Part of a small language model's weights.
Size: 16 layers, width 256.
Architecture: RMSNorm before each block, rotary positions, no biases in attention or MLP.
Training: a variant of Muon for these matrices, 944M tokens, 7820 steps.
Each number is 128 + 32 x the weight over its row's rms, rounded and kept within 0 to 255. Layers, rows and columns count from 0. Numbers have three digits each. The size before them is the row's rms in percent of the matrix's.

# gate: layer 3 MLP gate, 704x256, rms 0.15, rows 221-251, columns 192-255
# up: layer 3 MLP up, 704x256, rms 0.15, rows 221-251, columns 192-255
# down: layer 3 MLP down (transposed), 704x256, rms 0.126, rows 221-251, columns 192-255
gate221 101:152077132081153040114136091199072191137093112148162129074118156093140178121094111126081204163144145078125129113083123136141098115086119091138131080160071117186122113000185134183111093092194059
up221 105:133101135110141150172119112062147112130134162162080078150143137151173101172104133151119099137108166143081193096157115110175094104202183115136156093120130131095108153144154129098169132077018106
down221 095:106135144140154141112108067141104075115094084136111074102118110204088122143092119124132152066172145159147156125111157173155101106131137136128135144128103079155121134147069158101153159100135127
gate222 102:163107144129132096114062085099104132148136164161141092152173112140131179089085079190178078004065101164153138101129155154092103100198117082095140090093132133130109116126139097163110183182124110
up222 096:135137117133104086145109179114182117139119113086114078145172046146070102123184127114105137151104114084081157122185145145071095125123118063117092149095053123077089082168171194086107162103139177
down222 103:138085119154082099081093127110121080092204131145096082118156146101117109100107128140140111079127068136142137118141108156071097099108153136158096152165115112143120116106141091135171181128155097
gate223 101:147152138167115172122135185147163188147160157154106131103089121082138165163134125181136138200154119144085193118160118186089129147104117101099129079162149152081169083118087168112140080125150101
up223 099:118069120128106085114129071099150044136153107155159161146158108157065124122158136087136141089149154158177090133167136111089059100158113147129138161112077123082112163175131097120144025134100154
down223 100:155079117079061172105151215198148177139098124135096139141146140136192085134151161105127087150138107112134095097148152175107100151167160126154158068150159112142087097153137094177147083114127124
gate224 102:156122146095135173134139104100075138109074134166115079147185067020089110200100106087111171128084101124155167128164148122093118174112085106133154118124206124107112120123131049134096147117121150
up224 102:150109128133182093070128109131148096119097083110122089075149128086155151102114105111137133145105145144195118150150154116123153124154096093170165155097079113211089179149113094131142143129095050
down224 100:108110100178116085124107098133170168068161132091120133131142109122106116133109136135122122093098084158155135103100208108102077099130113094155114156093103158161096085138116116113080077184106133
gate225 093:101105167104166102127079123137198134091133175162088162079156232093097169159129070123157106137156102110113105130125143170116096116090122137153108127092126120161160115124086089190111126092120124
up225 097:120087141156126078197143132033141177167132118184086124082085135128157113140102124148184113088131109139137066102109152090104127115105132140121115101164154175108186138150097067121108117116121131
down225 098:130123172148158102133189098160168132106096063130182135118181078126111142160151156146098079092067154068142167090090163147152182127187114114095154119107099158123160091142158124040114134079120127
gate226 089:122159208128093150164080082084109122098133195113119159163156110134175088172086153115086142137149112129115182171125125164140126172102142142113129134123106053053102087136151111160179155131093133
up226 100:122112140139103139154143105087110155042144174161118148146131126125191117144093150109140163097090125128120160118146133174116147166116115194124109129148127135142150050137166098122165155159152118
down226 088:117127047079130185074146134101129137115156093124138120126113168161134130126100114114145117127133144156136076093106117173155161066148107106094156132133151209216122132141148138138079124169183084
gate227 101:033178129110132061153090141149124112080140126160124136106126140167153190085188061091144043055089080140146148140108118139153106166113110121079196125131120142199186132130146153148146084112147144
up227 101:135128096079168106068078139096208124153129121095133126119162109155152137148109142113183146168144076105105111056163157110101176119113101114149097101103135250155112130110126136215138132152156117
down227 104:123149112146155166150081145133076105152122114176172187121102109150146166135141126082128096196092165144101065134095100075081137171100108178116092100139168143120066147148087116121169099129170084
gate228 111:144147080112107092142164119074096139103088098123180116112138135186117146144080125124146180116117119098112160138133137083117150157148167196173149142125158147147217139122125185151144107148136170
up228 107:151106118062117116158155104085115137144105119147141155187153052164131082122115139190120124105079133097131181158072114117170156141106157147135122124112154115112208151126217144165073129130165104
down228 103:137158175113125077083059137082130091157121169109115155146140124084102129140117110101165106125101090112116058177128141170127091151063139150112166171097125077175127103193130121104153063110168104
gate229 103:053126110094153094123077144109105104100114168178135133132190139145094124142123133105121136191091123103132160134105156151131128115131137213129088118159154140141081153103144175113086073122118058
up229 099:112073128109110092109098071132164152152123099094147128170185131050058137133203117096135167094137193155169039131153103077120138186148191158130161118117106088151158134123107128115126127141147093
down229 101:150102133175126180181177185155110198159103130189122105147128122080115123108106045116121116069077149139107135113127111131195130118213136164137088105094140175100107096112141072106152122123113167
gate230 101:100102093157138114100112076196176099126175120131104155114138079143106108160130192115090111207098092138082189152121126097112160145073124152115086108111163151097063115115119091092129086131118135
up230 100:091111154168136130111124118157160134116134111118106089160081148118116135105171099200111138108156116145104188130101113201128161164144167177156143133166196174121101108124149126115078055098191140
down230 101:119163122089103126161134056110115134183147153105125176048132126114113094066152133107145114071179151134142112118201084152142119165186128117170187114153100105105118126174121127102175112181130163
gate231 097:147129144204092164144081131113155163149118113123165078157139080144096124156138143110148154169126162132170138164188144120144118131127016101141063084167154109087118144158124157118132095100175076
up231 099:078114132158155135108153125126147215131156073089115164104127155121148133211170149107134095106178134121173132101115133113100115120099121110132158081152089102180093133104088097204088094152185072
down231 103:149135122118081127120135073103071160181117097119127091072121159159117087068046134090141118133125146132146127147182079139060097133179192220121112144096108120131156051138144145098135091150119132
gate232 094:125142128129190146119124113138132110131048142063130157146141156098125143151108161139148167145135131097094104153143112130162123146093120149120143193161100138112119165107104116120065133156092111
up232 095:127102121038191128156150037175124152132079154089123170102172160155154110132136135170104086129098127144195092151096125115127137184085068064125175101157107105058095092145112105108133169177138149
down232 095:134111186164112145098142074146089112092143120095117092061103117164163096116119144164147116186180094115066139111142187152084117176026151192135180101072106144101159131084144122119139140138102120
gate233 099:137089161090115142111150179132114089103138189129136182106102124081172102143152155170126142151114141135081149104076077103207099206071137142113124139014129083118110157163128083190138172115149166
up233 089:114187130129161142141123159117096150147120157169142058174152083164074116137077147118076105108090149129122164097203162125110155134172166120113165138106144100062149108120089155112125160127121087
down233 101:179066131080105113128094128192117122116147149107137174106143191104172084095141094118125145136143105147131070166112092108155101143079078090163054122114140169214116132171162125178117085138097170
gate234 102:126129091114146144101084146079143167080152145167152086074169126142090139199141151132149182112173110182167081100074136140150150121135139138156085139219176151103144120137157135107129149100095104
up234 099:136138175124148118123076113126119141136141158105103130204186099103096133112167108148142114058093198152173132074113152114104159091150082173146096097146107114128113154107112083178099100112083171
down234 101:110089100156177127158124157140117110069118161132126168152117123176174099095059128117181166169115122085167120108117120170170138148093159138137196113156070170128141112120148134122094166130137138
gate235 105:151145134163078125096175194122139177095103175089124166095101153117161217162133129091123181087145082173115087108134111138212152151136122150146137160138103091156114107113120094108164069114118187
up235 095:077171119172108098155110099104170043140072128178123111157156141121135166124160137122120098155112143138112191141155184110131096082102110117109106162179076095054187090113128102138147115139110091
down235 101:163157112089139106105091089158079137138148186083154148093121087146171150154113074118135058096113188105156074116113154148138110164209115147104079154117170152196123081128118056147142076147145151
gate236 103:167083126118121113185103171086146094108117130160089168137189113152124152147105141149136091139123118129126115119128157084106150154095076127166165106159113090062103129104139149089116149148128097
up236 106:087180135124188104132139064107137161121146139150097156102036110032166127086164148133206136093182082154127132126098118148128067073125120079108127059161160083112137101127173109155127106146117120
down236 105:159087115119131150087120092138124161179100060188132165108118090153099143123152134093130129098117102123135133100123134157116137125146056084140125112169098070085056142098120172107098117158137083
gate237 090:138128106187107174167152153091086112083121129163095112052106157156184117107129217098110100110078112156146173147117082105146158134078114169172135137184105160145217102140124080142099187153102155
up237 101:162084160190122095216122116098101138087083149095105134057133126058137136180139162110108107181141143165169109137128133096168169160127141129165076137158132130128157118149150139128148187109139165
down237 101:134116102064176120087097141130105156098216096111111156126114069077069158137151097070122076119164144118119113123116171152119180093114080105133110152082126166115123134152105104110129127108112108
gate238 098:100128148133161123091155145162104152073149129161185128150185127116123135138130101131115138127132022127097185065090089160131093136074125084194142158109149183182131041107103144122078089079150125
up238 094:146110135100129143144111094139159077197109152048140157119094142102118129185115134046135134147053105171150175121073073137200127142175126118111104120148146091147074132166100135188200106151094135
down238 095:183202171143110155149089125126203159125131107142155180143148158134125061156149088129108072144108143129135094094051096159150115120103112186157102208169094124113070076150067198150090154155103094
gate239 099:130106130110106149135132135146142153075070162184119171149164120136121121134145106092065097047148162132121147143152182134182184151141088147158126152150139110135114141149156152121141155142127086
up239 095:093115116177125198130147043145127099072098184099174138139122157170111116132129092136120100154125189139133154095084129166121108116054146100163123082148097077067127110115121088066139127147038142
down239 099:117128099110146127110132166128145174118154083151073138152156129122120085111097130106109163098155119129113167102144098112193110155219156133107101190134134154161244139120073136158106102164189139
gate240 095:100151079120142156142136179114129091095147081102131107163113122142053129122104162184149119104116157140081120134076104048130151143112154180140188091071149139124139089158127142125155078160187113
up240 099:118180134149142163141128196119098142170156076074144094163100128113073159153149222099172141096096145145145130147124148057135123159142147137132169163152056097124126063155094157156160061127083143
down240 087:088171123117129127094170149072154131104167130109135167148115103099093103138111128202102096065134121130150132129069163041129137160171132126114128095133138113118093119127072126103130079122124126
gate241 102:093133134108158107091060108151059178122171082164090100108160132192128142130139144104092118086140017151137112083111108149094151139127124113152132148128118135075181101168136179096138076105106148
up241 103:153131113158172104150084097145049131156204141135100155081121171179155107121131098107127119193098052163059123088107091196113191081136128127118168129131176160133104126129104108122101147101116125
down241 099:158104151126159105119145163038141151152096092131138137145128145128184127179130123136149121137105151168146139157140167105121122104138111147108126090112162162086119204127092087082146128173099088
gate242 096:216068152166124217167156156149134118126109112115147129125141116102141089169197142114113163105133111177129181164044107141106125132110136129097120169137125115086123125099141093058107159129151150
up242 100:120106135118190192131162147135133121137130168174176096129209168162175117107145092157092164117138092141102106120117109110204126123110131151068127163107141160158237139142119156112142151132153107
down242 100:130208103094140079095102125102177193129157120119134106118114120153102171102145113084108093162161137161100099092157150148178149136102141117176198073146119107155133137141115109093146103161084141
gate243 102:143122139157164077103126117051113139147077139145124173117109145135105133089098133107086133159148093068166109110126176099158099148160151054174144148116117177126137097163164085135072138111129160
up243 102:045177139063095141129118142164138109122120140155081143116135151175191101185077128141127131113085131129109142142128085142154106109174097122123161111135155117113121127189131128116121102185158149
down243 101:122117136063158121146114132188126136175129106159120107120130155138119164083150162096196120148083129211093132111096237123118153119086142145139161115094182174167088069096128109147142105110108167
gate244 096:127141131128113139153056089130125180078149128121130162127130081130041134124146191067078127145049119107177090141118126069153127093102161115145165131110129127077116174151116102130153098117088215
up244 102:142161134134103139149036104130132184106148149131113164105108118112121132115142141077112163122067109120147055148117167127098195110105182093117175179088108167115125057134150122093176070141091156
down244 081:115065077115161107094093119129125120173122105123171122108141138156152107114108056126131146084164123138138128163067141187112119185155132216109109139084082148158106076128139127100118093155210134
gate245 100:126124091127104165141100151087128108134103150120198113179089114222095077147100170156111105101147131113145135111139085142057052186125148141102129129112123139081175070128121149070119177069126145
up245 097:079142153154091145133180122114107173135176142097177149198157085178097107128125139156068117159140170130136101151134139092149137188119127162120097156152144127088127142154083159167143106181123131
down245 104:114150120136152080215166144137085200100179111123095106172152105080103104110102139092099142077118117104140118089189158146125155107101092154227092125106093067147152176121171150169113144149132138
gate246 101:119092164106140152139147170093124103224117112104172096133190112170112133139125146146109145153139127156124128088127081162128195112093122153198104139197046131103121106126130190085113126132156124
up246 100:146139103123094095167147091150136108187111200150091188123125138167208147149134111080125129130135081136119171153124136103215169091164117130155103150188136154146150132107119153156114134106145114
down246 100:041142117160139090127111084202105134105144164101066145108102163116125120189116152120114185142099139122161194142161123104083065156113118113090146119129089149119207148106133145126121160186128145
gate247 103:100118142121101103122157169142114076130073217138124022128154120157138200111148104133140149172116086073169136143113131163099135115134155164184118098127109088126114110135152144129112168130112126
up247 095:110115173175101141161121112177092114117136104123170157162107062178197174187101143102126087161170183113171094118044105129133196118072154135112139105078194060182121155161088157191112198114165090
down247 101:064132181132077146087121078091088136217169128103138155091153165081078164116113142131196121188109048146103126093142147085130096150152139183093135144111101170129110098132084125149121124144105174
gate248 100:093103074143163091131118101159082120111142134124181117117167100135145101116178138180150160169179059115097135145111107095096133157123133143140200113078090104125098050167080062173097116112101104
up248 102:104127163151130139132134135108136142107106128181129149151199128149093117150146127195142048141139155167083147146172091159160156127163121181043074115162145152108124141117092154085105158123186163
down248 092:122098213136100096137126099094160135119128122135148103156224112165151099101171157163141154117157109174136127169070099132123131130172145174089121057128143124136131114116101122090129150183121138
gate249 097:154165166174149194116091180149109052136135106105228114186132119088184076201092105130156095117069104150124250120136171140137112089152098161127095130123133165098083145158095160109104130164144154
up249 101:068153097124104157188084109110133134128117187153116156132137126122049118104137136153117165084132156144161092156052148156113134166097187106141145158162105062156184129127136114086151121121153136
down249 097:101120120118080119160070080162127146126135134185122157079175125099156130126118160118086167162127127100168130156157078169131179117096193130127109099178102136154153078072147109147096142097104146
gate250 103:108136180117163125054154129052150124113116116129102073174146172166117145157104082163199124070147192068149150128138132100178115076130152078187133126080188170125089106102155081108099100151144101
up250 095:077146113108104140156173103120120126161128137168138128146096136123108112132097144125130116130081119090116082136173123169127192088086093086119205095137163158088140074105018224104149153118100109
down250 107:118097055159128125091095086124145162145157115135150105082150114127121134118120154096129105183143080101144135096105125157155117114087119049116075114090182144132147150106166079094122094128167119
gate251 097:162140090070071107133093140122152112109168110139071099133151137155158079116178122149133113137134169132168169082133083186086115158089195121191166126107190089147099161111138120090142136164201146
up251 095:079104125098098135151116124102104074097156144117124132141110134105131100182152151126147136138165080160063117158139120133115168120129132137159148146091120128112088185168152125127099124179139116
down251 084:178134116130143121120186110141148125152149064128099129030121167153094132147153118114105129126162106167121148123105124160192139139090152154159076122142072132103100090136104128124118162116115106